python train.py --n_layer=14 --d_model=192 --n_head=6 --n_kv_head=6 --head_dim=32 --d_mlp=960 --vocab_size=8192 --activation="reglu" --norm="layernorm" --norm_place="pre" --norm_eps=1e-05 --positions="learned" --qk_norm=false --attn_scale=0.177 --bias="none" --tie_embeddings=true --parallel_block=false --init="normal" --init_std_qkv=0.0361 --init_std_o=0.00679 --init_std_up=0.0361 --init_std_down=0.00679 --optimizer="muon_variant" --lr=0.0047 --beta1=0.95 --weight_decay=0.0 --lr_head=0.00847 --grad_clip=1.0 --warmup_steps=200 --schedule="wsd" --decay_fraction=0.731 --decay_shape="linear" --final_lr_fraction=0.02 --batch_tokens=65536 --seq_len=768 --doc_mask=true --train_tokens=435300000 --steps=6643 --dataset="wikipedia_en"
Each number is 200 + 30 x the weight over its row's rms, rounded and kept within 0 to 999. Layers, rows and columns count from 0. The size before them is the row's rms in percent of the matrix's.

# layer 2 MLP up, 960x192, rms 0.134, rows 877-925, columns 96-143
097,200,249,223,202,199,208,236,191,232,221,203,204,183,190,191,262,163,145,206,229,179,212,182,166,200,252,188,232,228,197,224,239,194,231,204,203,248,141,227,259,157,202,198,203,208,206,216,210
099,194,203,243,215,203,176,185,193,213,171,204,213,235,207,198,203,198,152,145,233,163,224,247,248,188,158,188,216,186,213,169,164,202,178,219,188,153,195,162,156,211,259,179,203,240,221,190,231
097,178,159,166,200,155,226,205,216,156,235,178,172,134,226,156,238,177,218,180,190,201,196,210,164,171,166,160,143,158,190,194,175,166,198,224,218,231,228,177,206,187,214,209,203,157,208,192,208
091,159,233,144,227,230,226,234,212,225,222,179,142,205,115,223,170,253,187,231,172,248,189,222,204,160,214,194,232,182,173,211,220,208,262,215,179,261,176,182,157,188,213,184,201,205,173,239,224
097,253,217,190,190,181,170,221,259,215,231,244,227,211,196,234,212,171,197,195,203,202,195,213,202,208,164,231,172,191,133,189,185,221,205,261,156,234,167,145,227,198,246,242,188,200,212,186,193
099,120,207,152,155,233,276,186,270,227,150,215,219,179,201,223,176,223,224,239,137,207,252,224,211,222,204,226,136,211,186,181,202,228,198,216,205,219,206,179,188,197,212,227,204,177,180,260,182
090,137,231,228,172,207,160,226,226,179,225,195,171,211,248,195,167,237,186,214,217,218,152,185,195,168,171,175,178,220,140,151,208,216,222,239,232,208,169,161,170,190,126,179,183,126,230,197,206
098,207,166,136,178,239,217,219,238,184,168,198,209,228,190,189,209,193,195,225,186,235,165,180,174,181,196,214,235,197,219,201,202,193,191,232,225,170,266,204,245,177,217,179,185,196,204,204,173
089,191,195,156,204,210,163,257,219,240,203,187,203,218,215,152,172,213,228,222,161,185,199,207,158,184,230,210,215,147,196,197,176,202,203,180,197,171,216,189,248,252,229,220,187,221,215,235,137
112,234,189,133,192,210,223,269,232,218,162,180,238,164,178,171,200,197,166,154,210,230,229,167,221,214,248,223,172,192,216,210,180,228,197,196,186,221,201,264,232,175,214,255,147,213,217,203,179
117,234,229,204,170,208,235,191,156,240,188,173,196,227,219,171,231,182,208,219,176,111,250,221,250,238,186,220,193,212,203,218,229,234,214,171,224,182,209,218,204,254,146,265,129,158,260,233,180
102,227,213,190,158,167,176,156,201,220,240,236,232,201,158,213,140,203,197,215,195,188,193,252,173,131,144,178,235,190,174,201,212,223,151,193,186,200,206,213,110,198,209,194,223,217,203,241,165
098,190,232,165,187,257,183,215,214,180,152,141,213,202,165,236,253,234,173,167,194,221,174,215,214,210,225,209,204,259,263,181,249,197,228,190,189,227,181,201,164,246,224,199,205,158,153,214,227
112,163,208,198,209,147,188,180,176,165,233,227,169,229,207,251,218,186,160,234,215,224,203,195,186,188,169,172,216,229,192,210,198,254,221,225,191,214,200,172,159,225,220,201,224,219,143,231,206
104,224,187,164,205,200,199,207,193,169,195,245,169,196,245,203,194,197,245,189,153,242,187,194,227,244,239,195,248,173,171,197,215,171,234,222,240,153,251,208,176,248,234,149,201,201,209,208,193
098,232,153,213,192,196,145,160,153,217,236,187,191,155,147,169,167,211,230,227,212,228,152,222,217,204,215,141,186,181,152,243,190,201,162,202,183,184,222,235,188,152,192,191,257,211,230,200,231
097,169,141,196,268,134,144,186,196,204,199,215,138,227,228,167,226,181,193,177,172,234,195,204,141,217,226,245,170,192,278,181,205,194,197,245,231,259,179,189,183,179,215,186,226,192,218,198,230
092,193,200,256,174,216,152,239,209,186,192,167,233,239,145,150,228,201,200,169,207,144,172,180,212,181,217,182,124,138,198,126,232,141,226,232,197,245,230,260,218,187,166,247,238,223,253,225,193
105,227,221,187,219,168,143,153,138,162,217,240,197,239,197,219,204,193,193,180,240,161,234,162,239,182,123,268,184,201,192,170,162,229,230,160,199,244,168,153,206,273,206,238,215,202,214,205,187
108,201,155,177,272,165,196,150,211,218,172,263,197,176,204,236,193,147,214,258,172,207,209,229,224,155,165,290,170,193,234,223,194,237,207,206,204,241,185,195,243,200,223,170,142,264,200,164,217
108,199,187,159,235,208,158,192,216,209,191,191,195,240,174,266,164,208,221,231,212,225,199,244,223,118,207,246,154,222,198,196,213,176,209,217,142,177,185,164,196,235,188,216,181,206,215,205,202
099,226,185,183,191,223,160,189,192,225,233,218,162,207,254,242,207,203,171,203,220,193,194,165,187,206,223,123,206,182,211,192,158,223,209,181,233,213,184,145,218,145,165,210,209,215,181,176,246
095,171,214,181,145,199,179,196,267,146,142,227,227,219,178,192,209,206,212,216,162,195,196,150,173,183,184,231,199,196,200,159,206,173,169,176,182,226,148,177,183,248,223,265,237,202,232,207,208
093,217,240,158,160,236,192,157,160,208,213,183,282,178,201,238,170,210,164,245,188,215,198,177,194,219,263,218,179,212,164,223,193,146,201,195,196,210,163,203,219,195,242,157,198,172,223,171,217
113,199,192,226,189,219,216,166,239,138,264,210,171,232,155,177,214,170,166,216,179,213,190,189,177,250,241,217,224,184,213,214,187,213,186,159,108,232,204,210,227,161,160,183,217,166,195,226,224
094,203,188,217,234,227,190,213,194,188,211,200,181,185,180,217,235,198,193,162,225,140,167,168,219,165,199,164,199,268,168,205,236,202,178,166,195,200,226,131,239,237,207,191,238,226,148,242,205
098,166,215,172,193,148,275,197,172,204,217,215,228,126,199,177,141,150,171,204,209,212,202,194,169,194,204,146,194,168,178,205,255,219,207,206,198,216,219,265,231,214,270,198,228,233,193,203,180
097,245,163,209,194,203,152,163,212,213,194,216,164,163,173,196,278,216,199,227,186,225,178,210,181,176,165,191,190,189,190,161,192,228,222,189,225,172,126,204,180,220,227,230,181,243,228,200,182
094,194,221,176,198,189,225,180,202,228,242,210,157,239,192,174,184,184,169,174,218,196,185,237,200,166,150,209,230,185,147,207,174,274,264,180,237,242,214,149,198,154,194,154,167,208,218,202,195
087,182,219,172,234,179,265,216,179,220,169,196,232,204,198,213,186,210,213,203,186,171,179,243,244,173,214,238,158,225,212,189,173,174,233,218,262,136,153,299,217,170,223,181,207,145,230,170,188
089,225,209,228,210,207,259,213,225,174,212,197,219,187,179,225,220,223,200,244,186,185,179,195,183,194,246,235,220,185,199,228,160,251,208,202,219,217,140,160,200,180,224,141,235,235,198,221,231
106,188,159,237,163,183,239,176,240,241,197,183,168,166,200,177,226,223,168,226,184,188,225,223,241,167,218,159,225,183,235,231,181,187,217,183,204,213,235,220,242,171,205,202,199,226,185,218,242
101,225,181,193,189,151,251,256,175,216,187,321,182,227,195,231,187,206,237,208,128,187,218,188,151,167,259,222,183,183,246,173,233,202,183,168,233,177,184,231,182,235,201,218,252,202,253,168,182
123,226,189,156,153,230,235,197,201,218,203,210,279,218,204,209,178,297,161,210,205,200,233,208,247,198,245,231,168,152,168,237,253,203,210,232,205,132,216,206,206,253,134,206,203,167,214,235,177
098,201,222,247,208,226,145,247,199,224,205,222,156,208,255,198,197,236,211,136,255,116,165,207,215,188,214,194,187,208,205,203,209,187,200,220,181,167,175,175,207,212,197,208,219,208,217,246,261
101,218,173,199,189,225,203,270,248,234,217,175,240,181,236,197,186,173,166,245,204,166,233,213,187,137,182,205,226,223,229,234,179,240,241,236,206,212,229,227,224,222,263,246,169,172,171,207,197
109,193,219,200,234,174,221,217,219,178,190,134,189,258,238,180,239,227,220,201,178,170,181,206,185,208,173,125,232,223,176,157,195,189,248,163,164,238,205,224,177,210,223,206,196,195,210,174,196
090,167,166,169,184,215,163,230,198,214,254,200,182,172,249,190,246,183,170,193,245,183,202,222,201,119,164,179,236,195,196,204,174,201,186,218,186,207,219,228,101,176,150,164,146,178,196,237,204
102,178,241,200,213,200,203,198,197,216,186,166,186,200,250,163,215,179,162,225,194,177,198,125,160,195,246,253,161,199,227,252,213,211,217,156,121,234,185,179,215,190,197,198,174,260,196,214,203
104,222,229,213,253,172,180,173,213,232,154,182,290,253,198,189,219,238,185,214,235,211,165,184,221,223,208,185,194,237,189,167,220,182,146,244,195,224,169,123,253,216,140,153,176,184,238,222,212
106,209,170,213,220,190,165,163,213,240,159,193,218,157,235,198,222,209,217,169,195,147,203,218,152,242,215,197,151,222,197,216,157,172,186,143,186,197,202,229,205,201,184,208,209,246,163,204,173
102,151,218,188,238,170,188,178,155,179,226,242,231,185,203,172,154,215,193,217,188,235,201,194,219,160,220,200,197,184,221,180,214,241,156,219,205,190,181,150,229,244,195,234,215,218,131,217,204
100,189,194,229,177,233,188,208,192,243,188,204,284,188,188,220,206,191,262,224,179,153,199,165,229,242,221,176,189,208,213,215,213,210,205,148,159,223,253,153,224,200,186,245,230,146,182,178,216
100,152,199,214,208,188,226,138,189,204,242,196,240,197,190,200,238,278,201,193,195,267,195,159,196,192,180,147,164,208,215,153,253,207,199,138,242,253,216,180,182,200,210,227,212,254,187,166,211
088,146,206,215,172,210,200,225,202,195,216,131,207,205,230,176,200,227,162,159,242,223,272,159,188,208,184,220,171,175,161,200,236,160,221,214,245,232,180,188,244,207,215,202,206,211,245,174,202
098,169,200,161,169,158,217,186,214,249,191,147,235,178,261,188,158,204,231,152,225,229,219,182,214,227,209,157,153,244,235,191,214,193,194,272,232,199,179,222,207,190,239,254,160,188,251,162,197
106,202,160,199,161,198,192,168,168,164,185,254,169,131,185,245,155,191,259,211,259,148,147,196,215,174,177,197,192,197,194,194,178,135,201,258,176,248,246,208,173,190,208,207,135,214,156,178,210
105,192,209,179,235,162,251,148,173,209,222,189,167,232,192,194,140,168,252,218,184,237,233,185,204,214,178,173,142,218,215,160,201,236,206,186,215,222,217,158,156,202,179,179,210,197,178,215,150
113,152,198,149,198,196,189,190,220,212,221,206,172,161,196,183,161,165,228,192,244,187,194,202,212,188,181,235,207,221,187,250,201,179,176,225,186,231,191,282,184,173,205,173,179,189,196,170,242
# layer 2 MLP down (transposed), 960x192, rms 0.0524, rows 877-924, columns 96-143
102,211,241,200,195,251,188,200,202,184,186,154,187,232,193,137,208,222,183,164,204,243,222,250,211,239,202,168,242,157,171,263,236,177,252,180,217,206,232,159,210,141,273,199,204,189,220,177,205
099,246,178,140,152,193,214,156,201,180,253,214,188,188,209,223,184,259,200,168,276,179,205,174,178,201,193,209,197,166,182,188,254,134,168,217,195,155,201,224,271,206,158,212,191,193,197,208,200
092,179,205,225,283,218,158,159,199,170,217,224,280,204,216,191,159,185,146,196,166,178,212,210,188,222,239,196,227,179,199,169,141,186,172,198,153,228,188,188,235,246,226,193,263,164,147,222,209
094,154,168,161,186,194,200,231,198,269,151,201,203,186,157,209,229,244,224,191,202,249,191,189,190,191,189,174,201,195,233,192,150,193,228,167,260,214,219,192,199,220,175,185,200,185,209,207,240
095,199,211,187,148,191,240,194,279,187,224,225,181,192,229,206,220,265,242,216,205,207,202,158,146,225,205,188,220,205,226,167,194,213,164,182,187,190,229,173,193,157,160,230,213,167,172,202,186
104,186,214,195,198,243,220,201,266,215,187,235,156,161,163,190,180,170,172,230,220,246,223,172,207,178,209,228,235,229,190,148,224,209,237,147,262,176,196,196,227,214,170,178,202,174,212,224,212
097,144,192,201,216,180,198,194,173,168,187,172,224,179,230,157,247,219,208,228,222,205,246,183,197,164,210,135,161,177,171,232,126,251,162,141,141,198,206,181,229,277,182,203,198,152,203,247,236
103,169,204,212,204,223,209,152,158,220,225,192,195,209,252,216,199,227,178,190,248,136,169,212,181,222,185,228,190,160,248,171,230,178,207,229,243,131,156,210,213,183,192,204,214,173,168,165,194
091,148,176,210,189,218,207,206,202,252,194,191,210,260,211,232,177,188,250,160,191,220,182,212,149,229,166,223,219,243,130,220,161,202,186,225,224,232,207,148,212,177,238,254,170,230,201,226,165
108,206,236,190,203,232,213,205,238,245,189,222,230,195,241,202,158,191,137,173,235,216,197,203,172,203,225,191,202,204,233,214,187,202,221,179,219,145,197,179,185,191,239,229,148,209,220,182,190
108,210,194,212,161,194,184,205,252,177,203,239,188,232,214,196,201,196,249,240,216,98,197,206,207,219,197,204,274,268,196,218,215,190,184,196,206,155,220,199,224,189,220,216,213,135,224,207,217
102,159,214,206,240,203,158,149,170,181,187,254,217,188,194,193,186,211,205,178,270,198,170,238,139,159,258,207,229,202,186,193,196,229,244,220,176,194,207,246,187,195,182,204,188,185,153,159,168
102,199,130,199,164,221,244,177,228,226,165,212,154,227,162,213,188,216,153,247,215,221,154,162,184,207,165,187,226,204,204,191,210,241,204,192,212,238,153,163,219,179,143,225,199,244,189,215,159
106,246,197,169,240,193,193,210,234,257,238,182,204,196,253,231,186,202,179,201,216,183,190,240,225,227,233,188,239,191,179,215,190,171,146,225,216,144,175,204,166,232,179,178,183,189,181,242,198
102,222,241,231,199,161,183,228,171,201,214,244,264,183,223,155,205,169,212,224,199,194,161,231,200,267,239,164,169,146,200,82,185,163,218,184,169,188,191,195,206,207,183,182,198,225,208,146,256
098,177,159,221,212,218,208,181,180,190,202,193,228,194,230,155,233,244,213,192,208,175,256,213,193,207,248,247,217,209,233,185,179,244,173,238,227,197,220,194,258,229,235,187,213,232,200,165,173
099,182,175,284,209,183,183,230,164,200,183,233,176,196,202,232,213,157,163,215,225,188,166,197,190,200,201,210,178,169,133,231,198,221,209,175,181,241,207,223,212,138,190,192,205,225,164,142,202
097,192,207,198,166,210,186,220,184,247,224,198,218,155,193,221,198,204,211,236,197,192,208,158,253,160,222,183,174,184,241,176,162,182,204,165,166,284,193,200,140,126,174,236,224,260,248,224,222
103,258,176,217,207,194,184,196,205,197,183,196,231,193,232,278,234,208,234,215,194,196,195,236,199,195,188,240,199,203,221,141,192,201,236,192,179,187,183,229,187,143,231,168,190,261,226,183,192
104,174,228,215,211,199,193,150,207,202,192,162,196,176,231,117,224,231,212,204,213,245,211,172,207,190,175,186,213,161,224,215,178,246,202,179,214,166,233,204,187,169,233,246,230,191,170,140,202
105,171,241,198,185,200,196,182,205,240,229,192,246,190,168,183,219,221,164,202,194,193,121,199,187,177,212,180,253,251,215,211,184,214,250,196,201,206,165,144,209,167,171,185,202,233,251,189,186
099,214,196,181,222,187,231,184,243,218,221,197,157,260,207,136,180,200,189,248,198,208,173,208,152,194,222,247,234,222,211,207,190,136,210,144,155,199,177,202,185,178,230,166,234,245,256,190,177
102,193,209,230,149,197,211,214,188,202,183,205,218,181,178,143,195,178,276,185,212,204,198,225,264,205,231,208,168,209,202,167,208,205,156,245,151,141,167,243,183,172,224,226,234,160,223,220,231
099,232,235,220,217,208,211,183,154,192,203,209,254,212,109,179,130,181,153,221,180,203,137,207,220,233,216,179,200,192,261,186,156,258,171,192,237,193,238,243,165,190,221,221,202,206,196,177,183
099,205,219,204,159,169,222,184,180,180,170,188,234,192,232,217,173,193,230,151,193,194,237,260,220,178,219,241,184,165,182,188,212,187,184,233,263,219,226,179,175,242,224,167,190,235,199,177,220
098,178,177,245,231,200,170,185,233,215,181,197,211,175,168,253,206,234,182,229,251,198,180,275,177,227,196,233,164,248,156,201,198,172,232,198,225,154,234,189,246,198,125,189,148,198,182,277,237
096,205,150,166,183,228,169,226,212,252,211,187,220,258,255,203,203,184,228,222,191,206,222,232,187,235,181,171,165,138,198,187,206,189,191,231,181,201,205,153,133,188,217,216,186,171,190,238,139
099,192,153,216,222,210,193,171,178,182,236,141,185,213,223,186,228,178,187,205,206,222,166,171,181,200,229,157,194,198,188,188,223,193,228,145,191,196,242,163,204,268,221,167,220,197,184,176,177
101,239,192,232,190,247,244,138,253,171,252,184,187,159,229,254,249,162,223,181,206,181,190,218,160,148,212,159,219,228,232,250,238,193,149,215,206,201,173,175,167,203,181,165,199,171,213,235,203
060,177,203,195,161,180,176,199,195,218,193,258,203,165,191,132,226,185,199,164,198,244,195,191,225,184,194,191,160,218,166,188,185,257,167,168,230,189,133,194,214,180,211,265,169,196,199,180,274
095,172,221,176,248,205,239,251,226,179,233,269,263,212,209,244,222,201,190,172,227,176,174,212,236,219,192,192,193,195,189,216,200,210,175,162,230,263,213,175,195,207,201,188,187,213,160,178,185
103,185,197,208,229,238,150,200,229,195,205,161,207,172,178,210,205,219,221,223,219,209,200,193,183,205,239,229,155,153,228,242,195,207,158,205,177,215,190,257,164,249,195,204,158,134,204,191,166
101,172,208,194,205,197,138,188,179,212,139,171,222,181,227,197,196,189,237,228,203,207,146,181,186,199,209,193,135,226,204,204,228,182,161,193,157,188,139,157,219,232,208,204,166,248,187,208,214
107,257,221,203,235,174,198,214,213,243,193,233,251,127,181,183,196,269,205,176,292,165,204,197,221,216,173,197,185,155,187,228,192,174,173,254,174,203,194,250,188,203,213,192,196,132,145,229,192
096,203,183,172,234,214,239,218,136,182,198,137,203,228,170,215,174,206,212,161,211,268,192,212,168,219,205,221,138,171,156,150,191,221,169,231,126,225,218,232,251,235,221,164,177,194,184,223,206
086,211,228,202,235,215,200,176,204,166,204,241,173,192,179,222,231,184,231,173,227,189,158,188,178,188,227,188,173,202,213,154,199,202,168,202,157,254,203,168,156,166,153,224,234,169,183,222,185
103,207,211,181,198,198,198,189,211,200,220,174,194,152,182,199,180,214,162,205,149,206,197,140,244,198,215,159,201,175,167,135,277,235,159,186,156,192,190,182,205,223,213,175,221,197,165,165,234
100,176,175,166,209,221,209,174,169,150,177,155,149,193,235,231,211,191,211,184,127,242,217,165,225,172,240,244,149,226,229,169,113,190,171,183,253,255,175,213,198,203,233,240,203,152,243,217,163
102,191,204,170,174,231,192,194,251,127,198,234,158,189,248,217,200,182,226,193,219,162,202,150,173,233,219,223,221,211,277,219,202,201,186,208,180,167,246,218,189,135,207,222,229,148,232,156,238
107,176,191,177,233,173,201,193,218,200,216,97,196,260,186,223,199,228,170,183,217,210,148,199,206,174,212,216,227,221,213,219,243,265,156,192,167,250,194,242,194,189,237,218,188,194,201,166,268
100,235,240,204,196,153,253,204,248,195,201,181,215,201,195,196,177,193,190,226,172,228,178,181,232,168,191,188,222,152,254,210,194,274,137,179,216,173,192,210,210,204,203,242,167,185,201,154,203
105,146,171,175,181,231,169,194,251,150,234,165,240,170,201,195,214,273,159,196,160,167,161,167,207,180,195,206,250,146,239,164,206,151,161,172,163,143,179,167,142,204,186,160,139,249,213,209,176
099,147,169,189,196,202,152,191,197,187,202,208,166,166,252,184,230,168,227,226,216,233,157,200,184,209,158,160,186,226,183,217,179,214,196,185,192,250,197,192,245,188,211,203,127,146,141,222,169
100,232,235,254,235,212,204,167,230,211,206,195,224,190,198,193,229,207,215,170,187,221,154,192,181,175,205,198,168,247,186,203,183,193,203,194,168,164,221,245,178,172,230,201,213,200,224,156,197
093,185,205,222,228,224,180,216,221,245,196,163,195,199,213,156,198,198,164,153,199,195,172,174,216,181,218,187,160,166,223,225,247,168,193,228,211,216,206,210,211,204,176,139,169,188,203,240,173
101,145,212,256,156,212,164,229,190,180,237,185,192,207,222,226,193,170,232,220,161,139,154,165,187,213,232,196,233,201,210,130,205,185,184,200,201,192,183,233,253,185,177,177,209,188,253,237,179
103,194,219,214,166,204,196,216,159,171,235,112,208,197,217,226,198,199,211,155,211,213,218,211,186,205,243,227,190,187,212,197,187,234,237,217,193,236,207,133,194,247,161,160,220,194,188,179,227
101,190,214,172,238,213,153,270,193,271,198,181,170,162,235,190,209,180,187,244,237,186,150,178,177,230,197,166,233,222,185,193,235,190,203,199,236,211,203,196,184,227,232,213,209,224,222,162,250
# layer 2 MLP gate, 960x192, rms 0.128, rows 878-925, columns 96-143
101,209,201,188,195,242,177,192,232,203,191,156,197,189,236,226,219,150,202,223,237,224,236,239,177,233,214,182,215,225,218,176,196,238,242,184,183,158,183,187,182,166,224,177,227,242,168,132,166
099,202,209,206,214,173,223,178,146,219,217,202,274,209,215,163,200,189,241,149,191,205,158,205,203,204,229,231,213,245,140,238,216,224,189,236,221,234,158,266,219,222,183,176,175,114,235,174,212
090,129,248,188,188,212,183,201,222,232,258,180,199,226,128,208,236,254,193,177,155,204,175,188,208,185,228,181,237,187,189,195,199,234,243,197,219,205,222,193,213,161,198,178,154,210,235,182,252
103,168,221,191,188,184,240,143,208,166,216,187,192,174,205,173,170,188,218,196,215,216,201,181,184,205,163,152,156,174,283,217,227,183,193,271,217,221,135,177,164,205,237,235,143,212,249,172,220
102,227,176,236,238,163,128,240,215,159,206,218,206,202,200,221,198,154,185,157,240,245,183,200,100,179,210,211,201,167,185,215,235,206,238,239,208,189,208,222,216,202,184,194,191,255,204,165,187
095,157,207,252,167,212,174,170,239,190,238,182,193,221,221,212,151,234,189,255,175,245,163,198,202,173,115,176,215,203,123,186,194,226,223,231,247,197,176,178,172,172,137,193,204,163,253,219,205
099,129,202,183,196,198,213,182,200,203,240,202,167,202,175,220,217,257,232,161,193,225,175,204,195,209,180,235,187,153,213,195,228,192,210,217,233,190,177,191,192,190,210,250,231,263,200,220,204
096,166,181,222,226,185,235,262,164,165,183,209,195,211,152,210,257,214,217,230,214,148,176,226,222,233,192,235,161,185,175,235,259,188,223,208,220,142,158,230,181,189,197,189,183,150,174,162,191
110,231,217,161,239,205,230,232,181,224,188,209,239,177,209,199,172,185,186,151,232,184,207,242,202,219,218,209,242,187,213,212,201,233,218,222,220,210,170,265,194,162,235,235,155,210,210,143,198
104,248,227,212,214,185,226,183,193,198,168,179,188,239,200,167,215,160,231,207,211,134,243,188,238,227,184,211,184,200,206,206,204,237,234,178,245,159,234,216,195,214,171,241,133,204,207,214,179
098,220,182,162,224,254,208,220,183,170,152,198,174,214,254,216,211,185,273,215,223,218,218,193,224,240,216,218,161,220,279,160,215,176,177,164,173,224,183,164,225,252,253,230,198,196,168,146,228
103,162,167,156,183,170,220,199,244,196,183,292,206,211,202,249,185,195,163,227,198,188,193,209,181,177,248,199,191,143,167,215,129,176,236,193,207,238,228,233,221,203,174,207,205,258,229,172,182
106,220,237,228,172,236,198,227,189,206,189,167,231,159,188,222,164,228,244,154,215,172,186,217,166,193,217,199,155,197,192,204,200,215,196,228,177,187,187,202,233,183,180,179,173,162,238,163,166
103,195,181,200,210,181,272,239,188,244,179,169,209,210,151,225,197,155,136,170,187,223,164,228,237,198,251,203,182,155,164,225,215,197,201,217,192,218,190,227,184,232,195,219,205,167,248,129,141
110,164,177,162,231,231,209,185,135,245,225,217,201,178,216,245,173,194,175,168,215,206,177,219,204,203,153,229,198,233,213,199,195,203,207,235,232,223,208,220,211,182,177,200,147,186,242,209,163
103,164,176,172,231,209,279,150,188,202,184,212,199,170,189,252,205,251,266,237,169,176,207,211,209,224,233,143,245,210,156,231,190,218,170,220,204,231,223,188,196,216,171,207,216,173,173,152,244
094,173,214,189,154,205,183,191,180,181,218,195,221,261,165,158,177,196,231,168,241,192,152,232,148,222,232,195,186,164,233,167,272,164,168,205,229,254,194,257,216,209,168,237,205,211,272,172,194
100,182,219,184,196,156,243,249,240,206,177,173,235,164,221,210,221,212,186,225,222,220,191,204,181,202,291,183,168,183,256,226,169,212,203,258,219,152,227,247,195,177,197,222,130,144,258,208,249
112,269,255,218,188,199,164,247,250,193,178,207,213,170,209,143,217,216,199,211,206,216,173,200,177,167,241,179,139,167,243,229,213,210,189,176,225,221,204,233,200,212,175,167,144,166,212,216,183
100,221,212,220,225,203,131,171,225,217,178,197,231,233,200,191,218,193,199,242,201,232,156,241,225,153,222,151,186,230,189,216,239,173,246,223,152,212,216,184,242,209,177,213,225,224,181,225,211
104,214,214,249,218,153,190,179,219,200,203,157,227,152,180,242,190,194,217,202,207,162,224,227,207,239,173,179,154,210,237,272,229,186,210,232,227,193,208,195,241,244,164,162,222,186,168,197,212
104,211,225,188,202,200,184,241,147,205,217,213,199,231,246,190,229,174,183,224,212,212,237,235,171,229,205,218,215,168,208,262,171,184,192,215,215,228,197,196,167,143,188,242,238,203,206,195,199
097,175,186,159,231,204,206,226,235,154,190,193,131,203,213,168,235,187,194,138,262,189,223,231,231,203,229,200,208,242,218,206,225,188,217,230,182,219,190,247,164,190,152,275,213,214,193,227,216
101,201,200,201,202,208,243,180,198,169,174,258,174,171,220,233,208,175,197,244,221,224,212,194,226,187,173,232,233,223,245,194,182,205,161,221,263,235,145,200,187,206,203,244,190,185,191,222,224
091,187,172,208,241,240,185,176,192,192,228,220,245,185,167,153,201,178,251,245,217,243,192,228,209,187,175,187,198,233,167,146,221,216,172,190,244,218,219,216,132,181,137,201,165,223,169,201,220
093,241,177,177,233,222,202,192,199,223,177,233,192,181,214,214,190,214,188,213,152,237,183,192,156,213,216,190,210,180,206,210,170,220,263,126,228,173,230,232,187,192,157,210,203,221,145,209,178
093,205,240,202,229,246,169,218,220,166,245,194,239,218,153,174,238,190,186,197,176,229,188,198,208,211,242,145,177,211,229,216,226,182,207,216,223,230,261,178,184,170,194,186,200,146,195,194,186
105,189,228,171,202,159,226,215,204,202,135,151,217,229,200,192,266,159,258,140,177,183,205,217,226,232,183,222,184,204,193,194,169,230,241,201,221,181,218,240,270,239,167,177,237,199,212,146,159
097,200,200,230,151,205,165,170,194,176,244,232,159,188,161,189,201,180,185,180,177,232,244,169,140,223,176,158,193,170,183,224,200,210,166,212,130,265,223,135,163,203,160,212,187,229,155,219,202
095,167,167,194,229,237,246,170,181,183,182,205,194,213,167,191,206,171,183,210,175,194,202,210,174,222,225,208,203,229,208,159,190,192,150,239,150,214,218,163,178,190,226,166,207,215,192,168,216
104,244,175,203,236,240,188,143,215,213,236,246,234,226,153,226,182,196,214,198,193,218,196,251,164,189,221,236,177,159,239,181,244,194,206,230,180,185,157,155,172,243,212,150,199,188,181,182,180
098,224,200,208,153,190,192,226,163,286,182,230,185,152,187,249,207,256,277,225,133,205,209,216,192,225,169,231,209,234,243,182,213,185,163,217,188,222,185,189,156,155,191,214,203,188,249,201,166
106,188,208,149,137,238,239,164,204,209,167,232,291,217,163,212,206,298,154,194,227,239,202,199,216,216,239,259,152,180,190,228,234,215,208,247,206,204,216,184,204,275,164,232,207,178,218,207,219
104,189,178,182,190,177,149,222,170,167,210,230,224,191,189,198,168,169,223,169,278,170,179,206,159,247,207,200,223,220,191,247,181,163,199,229,190,188,191,269,198,277,228,191,208,193,225,157,183
091,231,199,133,209,217,209,223,215,232,150,170,213,207,224,203,216,226,187,178,216,198,218,188,213,250,170,176,163,135,223,233,150,211,171,206,198,212,259,222,239,190,227,229,206,216,218,185,188
108,225,175,179,193,238,201,218,232,229,220,215,230,196,199,177,191,280,178,234,184,209,205,188,247,207,276,187,234,246,144,184,209,216,196,203,201,179,172,254,233,229,183,178,231,158,172,138,178
094,231,167,122,198,218,183,239,187,194,187,174,167,194,207,199,234,212,184,182,208,203,158,246,137,207,152,177,207,193,169,218,168,230,240,258,229,185,203,255,215,226,246,203,176,195,193,185,215
098,193,262,197,221,215,161,218,213,215,221,186,171,193,205,177,207,171,194,202,213,202,214,132,173,216,232,249,159,224,177,196,190,231,202,156,153,192,144,122,174,204,226,174,174,186,214,198,214
110,220,175,176,231,179,216,199,186,180,237,258,204,181,186,214,174,197,193,193,219,207,225,167,294,195,181,224,167,199,219,134,186,232,187,172,227,147,228,173,240,233,228,246,161,200,181,213,222
105,266,183,178,167,221,235,218,203,201,189,196,235,188,228,224,194,204,182,227,172,198,197,207,172,194,229,206,239,175,196,181,162,152,204,118,208,194,226,232,227,210,240,225,187,265,171,175,213
100,200,222,227,217,199,187,253,193,227,202,220,170,230,160,185,205,201,277,201,205,179,214,253,190,217,207,186,204,203,150,175,229,188,215,179,176,195,235,194,194,190,185,273,160,181,201,174,193
096,178,161,168,206,174,214,144,199,232,266,221,209,215,194,225,197,199,197,181,159,228,213,228,193,197,224,161,190,199,161,203,137,211,250,259,173,163,218,212,177,214,216,197,199,232,205,147,169
098,152,226,234,168,179,226,199,166,159,211,193,238,167,212,242,158,163,226,180,209,231,208,181,180,210,187,203,201,234,184,233,231,152,153,231,240,167,211,224,128,228,188,158,181,181,185,147,218
096,170,248,185,170,225,195,192,259,218,189,117,215,199,270,206,213,221,213,165,190,206,200,170,195,201,242,192,174,162,173,191,230,189,191,193,212,184,191,268,215,200,203,202,214,183,220,179,180
098,181,211,194,178,138,150,170,237,169,280,181,181,203,204,217,238,258,168,228,207,173,148,215,216,178,248,192,183,252,189,192,185,179,208,177,208,175,207,210,244,148,213,249,214,220,228,181,231
103,145,147,229,198,247,243,183,198,179,202,224,171,161,205,224,202,216,248,256,168,184,201,187,133,189,241,173,227,176,215,257,197,174,171,202,188,199,146,216,225,174,235,262,208,247,194,197,181
096,147,165,226,217,238,233,196,183,230,193,179,195,230,174,241,178,271,219,180,176,210,175,249,244,193,198,236,194,158,215,229,153,232,169,190,244,166,183,183,177,173,205,196,199,196,126,201,201
103,210,180,226,234,252,240,185,245,194,153,190,247,215,142,229,187,198,239,184,174,219,195,159,209,257,219,209,181,152,221,171,214,210,195,181,206,143,191,200,193,221,202,217,212,188,164,219,158